config = dict(
    num_hidden_layers=9,
    hidden_size=256,
    num_attention_heads=2,
    num_key_value_heads=1,
    head_dim=128,
    intermediate_size=1024,
    vocab_size=2048,
    hidden_act='tanh_gelu',
    norm='layernorm',
    norm_place='pre',
    norm_eps=1e-06,
    positions='learned',
    qk_norm=True,
    attn_scale=0.113,
    bias='all',
    tie_word_embeddings=False,
    parallel_block=True,
    init='trunc',
    init_std_qkv=0.0177,
    init_std_o=0.00418,
    init_std_up=0.0177,
    init_std_down=0.00418,
    init_out_by_depth=True,
    optimizer='soap_variant',
    learning_rate=0.00739,
    beta1=0.95,
    beta2=0.99,
    weight_decay=0.0,
    lr_head=0.00642,
    max_grad_norm=1.0,
    warmup_steps=48,
    schedule='wsd',
    decay_fraction=0.654,
    decay_shape='cos',
    final_lr_fraction=0.1,
    batch_tokens=65536,
    max_seq_len=128,
    doc_mask=False,
    train_tokens=504800000,
    max_steps=7703,
    dataset='wikipedia_en',
)
Each number is 128 + 32 x the weight over its row's rms, rounded and kept within 0 to 255. Layers, rows and columns count from 0. Numbers have three digits each. The size before them is the row's rms in percent of the matrix's.

# down: layer 2 MLP down (transposed), 1024x256, rms 0.426, rows 380-479, columns 128-191
# up: layer 2 MLP up, 1024x256, rms 0.435, rows 381-480, columns 128-191
down380 103:101113132082128145086163171122125144153180067073110171147128117124087100098149157136097109107117148099087133131137135111087099111077127125110096133126162136141132110099178139112079162116122165
up381 107:105156182105098103166090148128121105128110163121121082132124143126106077146165170140141112131124101183076168106150090142099130121047154126126110160117094106121146130073149128130156162125157188
down381 101:170102163120108142072097083102158074150095138117129147144116078121143131117098154082180108128121111200123089125093188138099122156131152127119094154080116092115133101162138176120139100170141117
up382 098:113122081122065129112114155145134107127121162173111066162218112098126081105132127126167140145092108142179111081062098070137158166176162124140126070172122143179173139095099096077109173128113089
down382 096:092148106124147097082140180079131121186074155119100161132137160058143144159092119114092124104153153134082131091140053141136091106144136114175087085087104094211116112126172198152117108121160126
up383 095:147163128086117122102197132120134124103139136134112174093112170135125187032076129066129125117155123150177134154086152115122083134065088072106097179127163133111195129094102181135104170121111079
down383 100:118175136114095152122139119073059118104162103116164073124161128172134137092167118126084162123134106159124088098148180158098146128144117074066160106144126127134131035115087102157091094166134143
up384 097:151086108104105200146133094194119178106130140167114116153078135116122155121137124144079078092129119158159131069124068103071103112091157117110127146156128090121108197134114202138170079146126092
down384 099:205136136100140058149140141093090133123115091114148136137122142085096140149055153180174163121118079079138082063108182151170115108125153146111123105120120091150119134151165123136103166122120106
up385 092:126116098090095147125134107142113162156139131111093068134159106115125176129124083088170109178144177129210111181178145142123084069062118165169152108152058166070120138111173149149106089145126144
down385 087:179124113138129151116088098120108110176141144095159101114154118178104201140081113109117160158190129130129181178141118132124115159082153091162123092179169104141159082143151221139126070127201150
up386 097:081148080142103109138080183149081162148127133165127107059111093128153153185088136181143128095139144174100108083112148151164144174102143119154136083074149145168128167156154187159106157123120141
down386 093:134153114110134121152178139136108073108173134188117145158129129132142145121115147156114143100203122143160143118115121157151093125158230102200110168168168144114127118155137069144163129174089161
up387 108:088185185190119150111082123129140105112120128076151118169093149119137191146085095179132145122143107195166067175111024119133112193148120133090102117124090136098135056107125095103150099042135122
down387 105:141139108087127127110104112117168163106110154124146126146104132116089115132121086153159154099229175190115144141110109153113079166055097077077131137144198137081139143106098107028113186155094179
up388 100:142088116132094147141151106132130089130113115140120174106111127124067182099075146113156090148116165188142087160126192048117160073175145100109144098168138097143156102134122098189181169149177113
down388 105:141152124156090131051129166160115165163063060091122148125084135024135109144137121113116176128169143176124149098140128120182094152132132137156141126120133116132096153106143155119093114142092155
up389 128:099166162104108084155188149178097163116150118103162151100108140053139139166125111045155144130161171047212128123082115152084165095155215140140094158199126102147115087133114104120183166147160103
down389 112:129180091135100086139104090126165102144125111101121149098147077125126124166113128091073119126158140187125094102122139186117149155170135123072159146125066144112094121170175065101113113142115078
up390 099:129132164128127087112149132095090095091095181107148120148113117135180118091129169151159143112122123141113068182133102068114159131140093104157122131102161185144162102133138137172137132116203096
down390 103:133132128133140129093085145114109146118066118158148154103163149108169127155150110152136103168170161118090161110152157125087048140118143094121103174103127111127118100164045123143116136156060126
up391 098:166182155118157077150128154149135126121113107119107144143193164093174083100112175192198151100136088068134111114127150056071125084105128030136137123086104092122106139146144034136180169131117162
down391 099:102117071066151141133085128119098145136158079194101099097149139147071120081160063055159146146103087106091131173123099088118079196171097139058135098145112137133117094149110176059133108133145097
up392 096:131106171141077087127123133150176149130132101157134124163176112144148113114099142127200071153166152121100109114147100124121144132133118208100101120119198197106114106166089038131089113090124095
down392 107:128068146144164111165133147130098178129200138127215118230149089093163100162073126074120104138119106144169113103123135098125141049116156176147121149143092142148130180116151089114112158084121098
up393 100:110115133158128126136127136083136120127107117158134116172128081099162095055169100077137105125132115115159115124144147090179134144150125110169193140105076153131197167130077159127167078092144103
down393 109:097134112099158118212091175124150108127111106071137135167129131129129144114093098061136156123157126130089111094136144118132168071146113104099208136147102110147087143141106085091108103100138182
up394 094:144105139136096106131154136144138131145096156162168130081103130143087129125151103150131149093212172138085083125194199155156161119139143128082172118108090143138152191071115130115129147155152110
down394 103:087127028134112174111112149122138120127164174167096105056124165154137143074074177121110073083109149104117112218105123126166088129113130165150091062093139122057087084117154170165118120131079107
up395 101:135128153132109165124150173110108109115154104110079174097112092128141164163103119198099142123120145098094078094102124087152066139128112118138089092133143160138111106102110146135136140120133116
down395 101:133152138111041178162129106095091119137146059162117154104156147184092093100142115063096099115174152106111084058115138160155114157140113057139087103159135125114114129107119188180118135160092154
up396 115:122101153110123144114146130087093102151165131098166108102129104083152113158101153181161165111136066104177115151101101142158164112198096150156063165157079032072106132126129096152142119135124153
down396 111:117196153129143121120139090124143160145158040158118168043174134158175100117161141109133070087105127112119137106086132162099174125178145145144165171090099171182169145181094136122140108110193123
up397 104:136096111090085149148076114178154122155096097046117184100084156112121158142097156052109113091088139128152114104118169094087180117080148073117133153110093137139131147178141136131090138149172086
down397 096:136125135095139143161099130098139119138184089110047225180134115203077138103119115137129173114098072108122094152145110124146119132123100106050148144119115107124098136155095169175102139115107122
up398 093:137159088130085151110144157127118122053139132115172113153152164155120099156118145121146086135117161126104117136130182145112167135190125046113095151104118134136160124172118080085158126154134164
down398 092:118097099133064124104114085097127124186133159062149125145100164098100119125164130180119124148112126145124094192134116134172023177206155088120082137136079112136116140126054151175190116120110118
up399 099:164143086156094142168146117122145140168057125117141079088165091180178131145101134131124145151094147198178121129122072068133138184056102138151121171097131143164134099135093122113142152129120191
down399 089:117159086090132148037106109151132092146148144082148131098150138067108185129120118110116163135134132125136145156149134113133129103166119144143133072173135136101101181073174050144118125177064114
up400 101:169096113139118167181150106132108160092061174118101111163109191131133101180120095110032082139181118136167154162110117120081156078123146110079088139117163094212177136097142070133115127100139158
down400 104:146113090073125102071125134116115114147200118125097084178159070118135030191099109158108143083098137102148131128152048114112127123090083139072114118073112180118146128122172120130154154115086112
up401 107:046197098098150097144125082130169136107124119153114118064138141085163143144177121138157153149108153146081141111108091137138129097179154119142110158156207192071143144154117138148130152159152129
down401 098:178141121079123122135134099071152208066159146100088153109135143117110115116102123148178091148142136146123189149132198109091148140071163140131134136162038120127112161101146071114145157115098053
up402 109:146082095119164074132096103115134127144151109142140150059097138187150113122119165165177157160121152086153152116111102103191163135101153162152142174114190135111161077078117047100091127201162175
down402 108:099104086184071057184183145140159095171144104151057114091135150120129157177089202096098098116184092158126163152112129116134190149147111133149125108134171085146139193108160117138151175108156094
up403 102:084119151128135110132140157176124136109154094086145157095169172108128175152108144113116080106094134148085169145166102151126149107094133086116115151090137105148147116150119089119150136024092071
down403 103:131097125160166137169172105100136179183173170142139120144122112105112097108173115095061106126159127128085140173127112067125064159155154144066101152133046173138128179132172093081156111137136139
up404 108:156128139117100092137089144099143115058146139118126189074131137111126132115133116178093159134118104134170112104073149088115095108146136138117105103109101113136085125097109126089101076093191082
down404 114:200179120126135112089116139116169133125093113055119168151113114153133095116113079125119151142085144163116113117139154179144138178084158124196166163147092167197129141127175100141098130118171111
up405 108:141179128109150165092108138118101123190123138135095121129126096116138174178089105131155141189121097140143106184126114070129098075137114151129131111094105108077127095088144137122113079128132079
down405 100:168138167129147083070097129106103120168135154106061126116171119159110105102128156129139133170136169124140095138171170178125134138086112125028131152140073154107131145130127112106134145130116152
up406 096:180140125180100094132139155176088140088144141141083147094078138104138090170062101184096115148143131164117141087117127083136131173115118128127101119124138042216132127204115114119136082174147073
down406 106:181187067139099165152088163092079097151125155137131184211114144121106119141124126079110083089109193107201132111151134114163123078129136131157127211082159161139107128048131124106051161123101161
up407 110:138117131184155113154153112150143207120123105135096126068124072048137121111120104127193122111155130135143083090105124172107126137144146152150082123152141121101106180128136097127181121132143138
down407 090:096055133098128130089134115111071177071162150160169152134129122140100100153086110137071124134171118139067175136096118165150112139043212126126166144080140122109080132132123198175080109137105131
up408 102:088150126107119106166141160098105147105113169127141091076099146209099110171103139199071157189171156154063090125157073109113143157126174146092110119117175151133155066080118159080132121114085150
down408 097:171140156143159158139112050149138127073102105185099092126195080139200143139128111102136094083177162120109153080122101103135137138083112119244103117116201143151109129160142065162126145129176102
up409 102:151117145089076163097126149191119152165128179177144207108089209111107149086096162186129102116143087137116184117105148136153116167134107122103123120160087101146158155098114098111114122164112089
down409 096:124112196142128087121113089157142081154120175142074130125094117058120116085081108100134089141131132095107140070140143130154140156196159101095107138114169148122156160112143116149018131133158136
up410 084:108133113128099112137090062121112118227059090135149078173108112136126159062146137149122148108166200157167164172095168099137064078107104119123134120096072102165139075151108172191092186204183146
down410 086:157124144133133113110124062083150084165122167097128082103102169121145127143145139032106128141118162150094155092103099142156128187160144086126136137131129134156114086192134162130103094113137098
up411 100:208121138088098142052139109068140134104123131220109098127146135161198186117071098135110137168120100113113173125117085161130057098133154141173196095123131081127111098137096134132134141082068117
down411 106:147172085104122092127098166123120104119156117133138127156121101153119096055117111101093159150112173127150101133202071095132063142078219177111118154149133156162141117112130054084085146132117135
up412 103:172077127087074085140161195154165181096111140118104087151132135140147178111111168114172103139119108120160134158138147124101183130133137150125120073097108106135107108085100096118110104137161123
down412 114:095097162120108158135107204193163116095186111168136092143146110144071158111172130177119144071156089101141146160140118107175132101120141103109058098092076141140132115202103129090078155115128120
up413 091:157124164181178202147133167110128079104120140143102147151142156123144144149118085105113108161128163127171129133138184103101156136112177103181158097130170168114120116125127099078087169174150126
down413 104:098109157122131159179122101166084142146128137165107149193091143110133097172132067142149131121109173120146131135165106103104147074132167134103163145112128079113158137165101143085108163135114142
up414 101:101134145102131134150192142131134179176098136184111173172138102131147152140078084093156068079157114154098143108076168118118152073162128137131154124152150130141123157165074080119164133136129104
down414 099:124161180157126160153198134132201174108163121160088100206135146136151203136125144112122161104111114159093114152141105091093133114143079085136104079163141125125115179148139136153173110114122116
up415 097:143123075164101121038148151114123148166070134087143101093070094079071152115124162147145100096142157111151146112119186136151096096094108173113140139109094171140152152137113164106119140117088105
down415 097:139169107206178079104116100106111119070124136117109135191097132153097144103102101099128127049148127082156043146149139096121112073144066164125162164071139105068149101136169088163070098122109184
up416 106:131152104100149219078186183093199170150090167110110112122157060111110111154179150095131088151089169122101091122110101129101175137149106113140146089152131112098099175085196144104086102142163121
down416 098:111147124103147172158102122099153130111164110104143177150157124128134087115146168100158106171135180054100077096067140147152125099125112090136056115141120060123109125118152142126109143096156125
up417 103:069130060147102097136105121127127114151117178064139110150098123145071153082117142099062056132171136133092183131171121122174127144102092117084128096105121165119157112140169170065139134138173113
down417 102:132102137200135202106093164101153122118080175148154129135128141162143119122108081073179124114147178107155134111101124170150118167135153161084122114136139093074145086122065127111136131116137144
up418 102:130090086106170111102126100165074097118115074138118184097115101145097095185096106147127129101196170142097190150132126107194109131124139150121112118139146148141087136137180117094107161141113045
down418 108:123113131157178138178156119102181103134089089090086168107126191097138196106159160123086193113109099082169141062127135114116126141129108141105107088102144118127067108143132160164147095141165120
up419 107:162087105090128179109147092173117167125090208144096144107153141107146130126123129167131094144152059098109097100100121136169082145151098156080125153056173130130099158169118124138147121129159102
down419 109:152084144131191168070111094145108118125171103143177137099144122174097133148162122146146131123183145172155120138122161085192153117109097133127128124091161107162150148132147121124133132127113144
up420 089:146121101109138136100163085195125109116170148166088119160153117070121128143137128168133117098098133108101136102084143102155144095119117158143185124147038139097210136178124104157089079107136120
down420 091:130128145182175133136107097175068057160139132164157134165123147133104109139081124163115131079126171073095056155093156096119216165137115070139082191173119114131135135126126127120122097139078150
up421 108:162074166154121102132173103140143172144172203176164081103119153093165093158095125116137165112132118150179147114175189159157165106147123149062076106119167121207119103108140091140128144126090137
down421 112:134128151138124130143111137149149151100156101162126127108128117152133111146069179111149097173097058134135147121198146143065177135130116114087140171102141087188122080111168088119029111110087145
up422 111:100102132138180107127167102083083111133131114109155114068092175127133070101157083113183151140091145104108146133112105132109129117061127043112119162128065083143081117097151152174162138153153162
down422 110:027122146113143085090150120070093080113122077123143132059060139137113167149115095131128164117118168054096084151129148126129163178092082115115048131111035130145144121108146105146138109129158162
up423 109:122061124096089115115118152125126113195111108122073142110088166112109134136109172118142158104132099164116144177132105134130109185042136115062086139136121054118151218109000172130112219193148102
down423 092:138151116133129115143087131053155106135115115170053132130135119136142120137090088132119154134150145113122089125154152082140142131067130111123100096117137183200131151071066132127049143158096113
up424 116:162100163137118156146128120148161107103176166123144107093125098177168147156105178139093077150115133088188136149106173140144117142135132161152193142145152156059141167113139105099118151133131142
down424 107:164098115104158122129118120144118144170075119105091155131085117088138111138100095153124088113099135126126159121158102213071136032056146155142119151121083111159053120116087173124127119130108151
up425 094:121099152131122126140169079106133115089192095071141104083185124165130163144104135144122154156188180134137126177133058122148174111191207127142065133103136120087099103125155113123080102171141105
down425 105:101077112127159156159132133142027141171140093156126192104098100118130254122147130100126128134166134112099142136127146123088167085097100084089144119135088123150152081149193150193114113093098123
up426 108:105124094101139108099122081090121081056121148101162133107130134118141132089167183147108142116138163131096085115147104140132129140055155172061114153114161105123122176157074119103122066156106140
down426 103:158107134091090121178151078177129170129106116120089139074104088149197186094104078111118135139082118124162093101160099099082120113154169119094184129103151136172101161157035151161160105110131132
up427 095:087097119153126136125142106112193113117116118106139099123160132115104151136090059148116141147179127126089134147116184093094197195077136124129101073110152098162123170097171186154128079122145086
down427 100:165110171108115137145139126155149130131097137160127115069116114097158151134128127178098179089174112134088141188101121131106113118122073171088073126145133172099176112162161136120205116147135154
up428 099:187133120144121149113093118157145147069130124100117134096113085171168164150148098106168167119087118102148147146151114190076154128136125163083163137083213131139110127154055085118126138094134166
down428 099:109131138171172116089128101159147087106116106115156116076090137111182144103137106089117076129140182129100145112105086141146142147097135140092077156161124140107077129114140130083121159164140126
up429 113:143132130157172128203120132125136096123121178153062139053165184131127163134143098083088157120109141097132157181153122138139154136104125164147091169147113100146108111112109154135177093080123171
down429 108:152091117128147171135112172120095157128162172119112113114154132184122117130160139168162129119063095135119107187139035116143090126097120138116107120142145145161137145084124183126194113096114188
up430 101:124112139142130072092081144172121095097179141201165120089097113182106164073161151083110101085141110103127110120159104138191192135117133143135114105176107145136100183133152155100099079142174121
down430 091:106126165120043125151126136101067151164105152166114095119183165075156122173142129152111141144162101165095057104059132141117097130146069117122099150105094085138119152106116160217192149143085120
up431 107:179080101095093098139177115144084075165121134122178117164083096096098110129089168130108034113116073135110113175159087132249136135083141141130151105085097089138163131096148139130128112140198133
down431 104:151083101078151153129086137101077074193083095121088145117102127126072148159127054154123128128135132113141168158122109140117163148149152114128154084115136141103146077062185173099177155136099151
up432 099:107152107119173130138148104133162133091082129112160116145175142068135136139079123114132127108100147157071134092116195144183089107110107172115064151182193104118183182158152140129102131156166112
down432 097:130154135119102185117143112131050106156215181191136109165128114115101088129131131117095140124182105084065144111130143127112135141168100150111115116145128154158112123196134129144137175137149075
up433 101:162124129157131116107102156142217120100176182119127178085069145116118174128141119152150161142166092179183155171113131150151083113136147133164147113118096091133086166132085141113141088136165160
down433 093:095143179127139111156129098087089162116129093124060105126138124156146125090053130183089136105136164183173136080137149076111117133095112137109101149121163110034125121183098115135124142101155125
up434 099:168065099148053053172098118074151130101094092125096165067131090138149153147114085172127110170131159087127141137152150141142186132127126150130092210197110124105145113132130095137164100126082115
down434 105:109167091157073139137119128124154168127131160141058163108111204157069164097142146116139163108193085184144114093157100102097100142143108084161123146210118162118144159194083165162115141076126127
up435 090:145172152170130089161123135175064124124118127121106112167068178161139122116130162111161124144140072170205137120109157144103144153120105105196123165115115124199123154095120088123187064117163098
down435 092:186116122094101174108111177128136164185169122113132138144140092068072104130146143071132110096057091140149177114091142102068057128149184153189100120140192149127142126112139216127058094163141141
up436 100:118080147072141155067180062166125134150105124172119137090140123132108104169117160079081211116106135124171142157150069089139134156100121136090194207065181104149108133099107119144122180076135099
down436 094:167112111176124133151140098101103136074022152100125151146117128085082153146160128109083126136172124116130095116117081128132120094122114189140160076140156112130114109118120077196117144123150115
up437 096:114116138114114107058096080131165140130089169167120181129123186074087149125084126099137147058122113167094150167072097084159137122100144080121122141116115153102077149087108106144212029196047065
down437 095:166135111088106123174111067124131101136104142163131102135073164164117131083150134134112139123152120157138138104135152071122139103163158153152105174098176135134154139110120139160147119190171103
up438 098:169151095146153114101088161107089168148146156120126124074099070142131135189085114144129137107100141106164141080153104102171081171142105064138137085085147147155154154104153126157148136137073107
down438 100:118167067116056138068056147120119108143045160152147152185119169112102157129134202109153143099135106126187139141173164143067068106094153135114130101146134135193128146107136189142099103149169116
up439 096:132125090067125102097127150122141097093099233142132144109138148100128084178148136187107111154149142125111115099156116089084085112097156179172144129133127052116127171124191143089180151168128109
down439 096:102128108086113136126147108161159144093147146123158126177146141115158097133146118137131167096138188145117160085164168202143110106085153127144068118126176149115132134078119187087094068077119148
up440 093:123166132164132078154144182112083137102128136109126111160154135177154080153154099118126138163119179194111128153081145102069160144087135093149093138127127092170152109170144165137204156171106124
down440 090:159129116094093084173121142099116140155139117174138122111162142144131134092160119079136062085089101163139095159122115146087128161187151114127149115109122191095094103148138139128179103084120189
up441 099:120199176120153137109136148110160130104173122136152125143154090134126094138090136133110158159097168141179129126113151077065163144125153149102151165087145116158168125160126149074123127146098151
down441 103:102158142124175133161139215103061041130111103106129135143085124165105148150144127081118113139110151168131137128167056125116163147081128164187164116193079176136146079115136150123113147145132091
up442 094:169081142156159117202154174138185151097174161119121156082126166151108100142162134071133169119179072076180159132096184168180110101100089098155167140155122128097140176104206110139122194130120104
down442 091:120105121129191137182106154132147142079120129208106166187120152163077125126169161088111142089117112099097140106159117122066177144181124123169120153102182142140099146117141156175143110166116136
up443 102:160103167143121111160106103136177143123099105148088118134170143140100139148124109135100137143099170142155163078131085086179111115144125145109140141115137050128155114092144117106104131168133130
down443 102:116080123105122098158104142126113121131117101139189094079139156131148121135124090155124136180105108127126159148130172044091100112134098178144108127040134110131125161171101174040146151150120146
up444 105:108123132077136141133134159087085120116099097088126104148110129089117131129117132117109094198111087144129138143135104128113111104150122104137107087054189156079142125092096117166203140150112100
down444 115:098130130083168138164075133116106165143115152142096115162100108086112165090162067148086187117221132167117162152214075119136077109088155040152177138168164112151097109144177117078208151114121140
up445 110:085096169110148140163145124152120148156188089115108136097103137094151093210095163137147133104089113140170148134117134095162197150140096068126101172120131105105184116102124189093070060197139111
down445 108:146104143150162178124175114076113133097095033148127154148155151144127165114125138094154133124118118155166125071174150091135177083162094104157173107146119101140082139128086180147184143143098124
up446 097:231109124106174128150100131122121140097181141085166177133149152118178084138155116178109116117159172203070123111104165183070122156096137088117161115080132125124144118125118145136131113112132161
down446 101:156140165159105237160148053167085091133183168122071133129112154169104109105115147127087121091112148142114156077153184160144149093169086107128113151134111094112101118126076222167143106113100136
up447 105:075146162133109137141147097141121149153151126168109137081129141061133098158154135127188115149106105166047104149095116093120189105148110145151124122143162126118113159084153150146125149144139149
down447 101:145112128165137085150112129121049137180127091132129176140148124117123179123126099114125146133149153136157121123126109094144112109122098147172114103123068144145130141165044168215183111093137077
up448 105:077080139155093129189154155150114163122141152093149052135116137182111116103157114107169163129144143182129006184121146115131054143115091155147181114094139108147161078104151124107103124157075112
down448 096:122117081151137109110138074103130080138152075154141144125062164170182130156129150121161122101110142070149121115124189120199170072144151139115112114083135125119145098170117071185086128147142155
up449 088:157080114129135093150126145118140179184107117148168157116120092141069132108136098111154133127171183088101171218118131155152139106136114127130108127148093130112119104097117180110124151091161190
down449 100:089128104080073103164097121144099135089130133145162162129086202202070127094114140084150131166126137125083143119117134155152153061150164125104093183106142100132123114100092165160185141150106190
up450 105:117174105067144101118157189175159148148103115117221115156107140102178051116148090138098092151178124149094124140149048107123125148112159143134159109064143130151134173148071132148181143118126144
down450 111:113110147133131148171160118111156134135100110120141129079127107101103164107181102098131134192166131144107065153107159141101041032105138128127129132193133092084113126150103125111111145107094174
up451 100:117135108124150130152181142159112081067078207095096050137114135109142149111105091112134127168134178180135107124158126072107116212109096161135143086095123169117119201105098108110068154089180100
down451 103:114159116129104133153148124104129146131134068168120163077107130167091152121114134135167120110157110098142103153095142165196111163162118136145179143144123193161133083103104098100215129162119149
up452 102:161143171136128125121136044108133128092072111125131037105107116092142112144155108142107101130142088149102161128122128117145111194111163181130148088149149141181101150135167159109133093090109132
down452 109:149108117155093129168128112124128182136148092112131157110122116186123084190116099101180131083123139117124098114122192119142154082122145144180132133092109093130069226120152108077109112120118098
up453 100:145087143122113098111148129149111126130112193140161069119133141101135164100044171102155131146079083139185147176129137138143166141085156149116214091127136144135103143166082103170176070139113136
down453 098:116138164109103129166109117140140132163169091129168142188168130103136148134165122104109076090059176136186091154152123138161157160064193105093172131131106156126096084108123173069102129142103135
up454 110:158139117112131146096117135165072157144173155134203152078099061123101062138122133113124073126093088125169096129106109056153105125107163052128116109135137090079100118075086185121078115084113161
down454 100:067070162121151156093087116132131111137159106140133116115105115113175132100115094141098098096105121118103145139127096152140133145122147148079063160122114096118120167129186091118072120140088116
up455 093:107131139114106114178156091133121108152144205111110101115120071158206155042130155077121127159143105095182125140109148142180121126086047104133103107066109135100126121141097086139120118127194087
down455 102:136150175089114137144165106099131093146185085118168151184128151127137177131097143096124199157087166118134138126142152156175146140128064126109138084083160113139112139135152113140109112169127105
up456 104:101104139178123089091142194124146094177113095124212130133118161166066167081151097101136111174110181116136108150083119135164130115117129158133110172127147162131192172134098134148088080105113039
down456 107:073138149154118068145093118062174100171137148164124154065149130147149110126144063159069169128122164180092143119101115130111056139093121084127133098145132164142109114105103105079118108159117132
up457 107:030101165113109146149131061122103128114093190105095179103156117130128081115128140140125117104157108086109112113153121134080120173138066077117102101185159144116197097125105165122130199137136134
down457 112:109087177145222088103190139140113144117109121122129158144120131098163198148022093134150125097153065113209139112148134111099133115094199075173154120113103146089122130125140158158200098127141155
up458 102:122140127112131141097155144085116154166073069128109080105140084191117117140139169089153124144055111124101085137103142165101097096129148113126089095118129117159178110136120119103136115119142139
down458 105:109083139164129169032187154114129138155134180074116077121140117116046089163122080108106090102097151104123097121131127148163138084104082118139099171121120132076147131152094124082107111092159119
up459 101:192151143158108113087229119103135133165082138177130121156117099133147095141099158147132097125103100173152094074069047059144084134112087205122150191094164132069146094123119169144108059093109105
down459 104:148109078109100097160159147042107086160137151170137169122143143118114091107106121091174121179165142117108127161145103132101138111152107103090183137109187089105113134102115142165141111110101163
up460 100:127132180136130161110119193106119057136131061154132055092151128025075194152136055161073139141131088172118155170133152114083131148147117083092116135169128158118123124112122147062101128146119088
down460 108:163102117062146157119079133113134102101125160145114101144131143119180129147099122119136144112112149120133076142105135161081104117122151124173130129127106167068117117116141077191152096145120111
up461 097:097090109170143102144151105117098119084106142170105130111167198149149119124089120173160102185079104138126080140119137116121153120164110118130161152120121112204200107145122098140086111174059102
down461 102:099082063153090120151131136139117138081091128176143141121169170112073130116106136131144127119116118168065124165090127125095100174167159076143111192144122072155142122106121171196137137109068122
up462 096:125128080174149088141085102150175114101120181133168155119085111179101133120125091142153154103165092090106162146123051120147105126138141079155216168144150080157082162105075112093145144092141130
down462 106:148188163118084131070148079108150195109178106119076116119132146114120113129153142144112137129092138138134112085157168129117115132137128121128166138138078112128140094086173116117129163135056164
up463 094:149172139164121090087057153111182136114134154104160140165099091135093058136114150068190081130202141127151114142151135142134082183174114133115116126142141159156109123179201133119148184100123104
down463 099:146166090166141149161145145150146134103090129171109087158170124151071159072108111090182108112137123161105088132145139133152186113182124105129116103085138094146092129120161098145147179168176147
up464 099:158077151083112129162131117135096165092141133173134129099036148150136109096162077177118043078124159183124104129148124101109075150096138177159116119152133150207100125124140131163109104095161135
down464 106:093111172134164109186141190116163096195128130100089126118136145116082090161131126131120201105062076099165117058141145141150103097103193139110168098074136176102102125143178174122132124096166141
up465 090:164127208126156135085120127097146115097135124145131145142115101138083157154116151145157043124091080137141094082147093099128077125145145175155150121146106171125172122106128156149175065132159087
down465 100:076161101135095147094138178058135201122200098167123172159135156091100142097113090162088148134144120135072105125166191166176092079150123107105055124088126087147107130167174146164092105158119136
up466 103:170085149147098119160106089105123050134153112108120101181104113150219126160175163125127150150112165135163132101175073145160135096107117079131083118080078119136182090114184167122172145151081210
down466 102:112151087105100217109133139128097133144123131146138133157109074077133143181165125169168106116129107157118055137138133129118091066119161069134137122138096137187164113132088118139103134117091145
up467 096:161079170129166138162109101108122148117140160188192085147106107087089115148139093118159111201150125135119146148138121107081127176138096098092075139154132130087125153171124141162132124150131153
down467 092:101082097191100173108073142152135112102097115100141126126151123149122140210150140164136132157159077129096084115114158118148128187126160123154123139134131045121122132115110124063080146136137123
up468 095:114131113129130108192147158141186167120153159139182083148102133103116167138149128144134056138152163090070154117083126149115117112135193155111107116126123058106166177137127091094129161116136132
down468 102:080145107117115106077123113121125146172126049135162135072103141110129135080100130096106144187165189136105125183139133095098122118136162134160121123118100155181071125155124117086091132093096120
up469 112:118150133097112083111142106136126179098129190101111114142122175108127143114062125151164079114072187112182062110111130118104135098098153175177150172165126139145083160085104155133138192087092127
down469 099:085122136118156182096119132116142162131176158107128120164103172161119150138111152154151041125081181067105141159092136210110180123111136123051067074076085142123115145115097114138056097152177117
up470 090:106138221121109159141125106154139145123088177128149107161145165098155120142106124139101150177149157135052160142045105120095153160159127160137121119154152136145125135162156139128115135181142073
down470 088:110103112104131119152181171167099121191136141135130123151163143179202208149147147198115109115148111124097133087118160175117156130155183090145079101149086153135148165130125132062138184146139139
up471 094:123121122168138114101132150082147119119082110154110061095132110069075154125133138156091158109118108178133104134138116138111166131031084141140142087052142155168140112138204195134172123102124121
down471 075:132111084138157176178130104108123112189107126133094138136125134131110133144166156143125106133111134119075099158161177231162143094196073099119115105071143097090107100123064143111130166109151151
up472 097:135167156124147120156178185114158113142085150151122114101098144171120130111143080120109154135144109087114156168072095093108102115122137144112108087138102136141134138043134098132145082084154134
down472 096:114058128069150214095149073146119143101117169100103162163070135131096090108144131133079103088117130111092136167113120064185084049081109111140146140098118080191172106146133110150080175173117149
up473 097:126144100147183139134114090076134125059139135154089136061132177116175160140106091115114107153062114128154149126127107174184115106154087143111118115186158091108144114134078151058117181167126117
down473 097:120200157080159100105122149162160152134196141207108120155157110143105065139065064152165143119177141131111170119114138127151040067086171146129160125133136111076116160108084139082184115155104126
up474 091:096115130107124120098064059171148171147115153137102104138165117153088144152109132153134114156198110098123178122174154123128110130140115100116170137143123152112160176167143189113117186108147136
down474 095:091150135170117077140116074137068112091128141122189147132145158158181137128113112135108090111128163160140138118138119140128185140133093063151044177131074085147144136078131142155139106110116126
up475 097:113074112111165124101093070136071138159081135185089134100152158151154162112147115120102115135112148077190155117170168122156193092106103125131081164110093147132168203108097168105128154103114093
down475 082:173175095121122130102157100120170132174169135073133092147078136136118197095177065129166112131152175113169094135128165134120131130136156127164142090154139122053139123101161123157100139123138119
up476 100:129091107098159147126137138114080153116070136089122126107165079113136167144193109157109155124117171113119101130091103082116097103168102127112122097098130087139118086148169117150141102167082080
down476 108:091119114125122167189092173093095109170137156083151156122081116120111130144148144123148108162165104115129133151174119104103157114112122098128175129111182140141128170114165173101176074125122155
up477 105:169140162104158132181116109128082141121084061146212107116121116084100127048181146208186127221158162073112106107106123151084181138144096140159116100134137122104185139101148146149194174176144147
down477 098:122163105114141185202137142081147147198123138099112115150128128116113187127099114050089173132129133178134121126154120126164093149141126134073159113102170153147109072168119137159152163164039144
up478 095:130096148159187144187130115155095118107097136117136148116114131148145133162167134118187068136141129199149120116118118169137121158132103156119098118191082122150115171105107129128169161142113147
down478 101:103130075149109137074121148105114147123160129114105103097164166094125092085058106089093182120090154065089158162119115070126102127107107120091140141096117164112154082119154069091101087098151121
up479 099:093165131153147083089149126122051103118124193122096133130118174156098129140208094100135107131142134071061146156189072137098076116168207137161102094123115129141132189111185155160191110132174121
down479 093:134136135198109099151117141121131097108098134089099103176062091164210155125094078106111144127127130116154110070100097090145109117083145163089182138094110093141165100138193143146122163227109126
up480 093:165104127144147065134168167111208130137143134122053123155093133135131157104114095127175143149133116165136078165069127095109150150153082150114096073131123092109159094116111115098116060172113098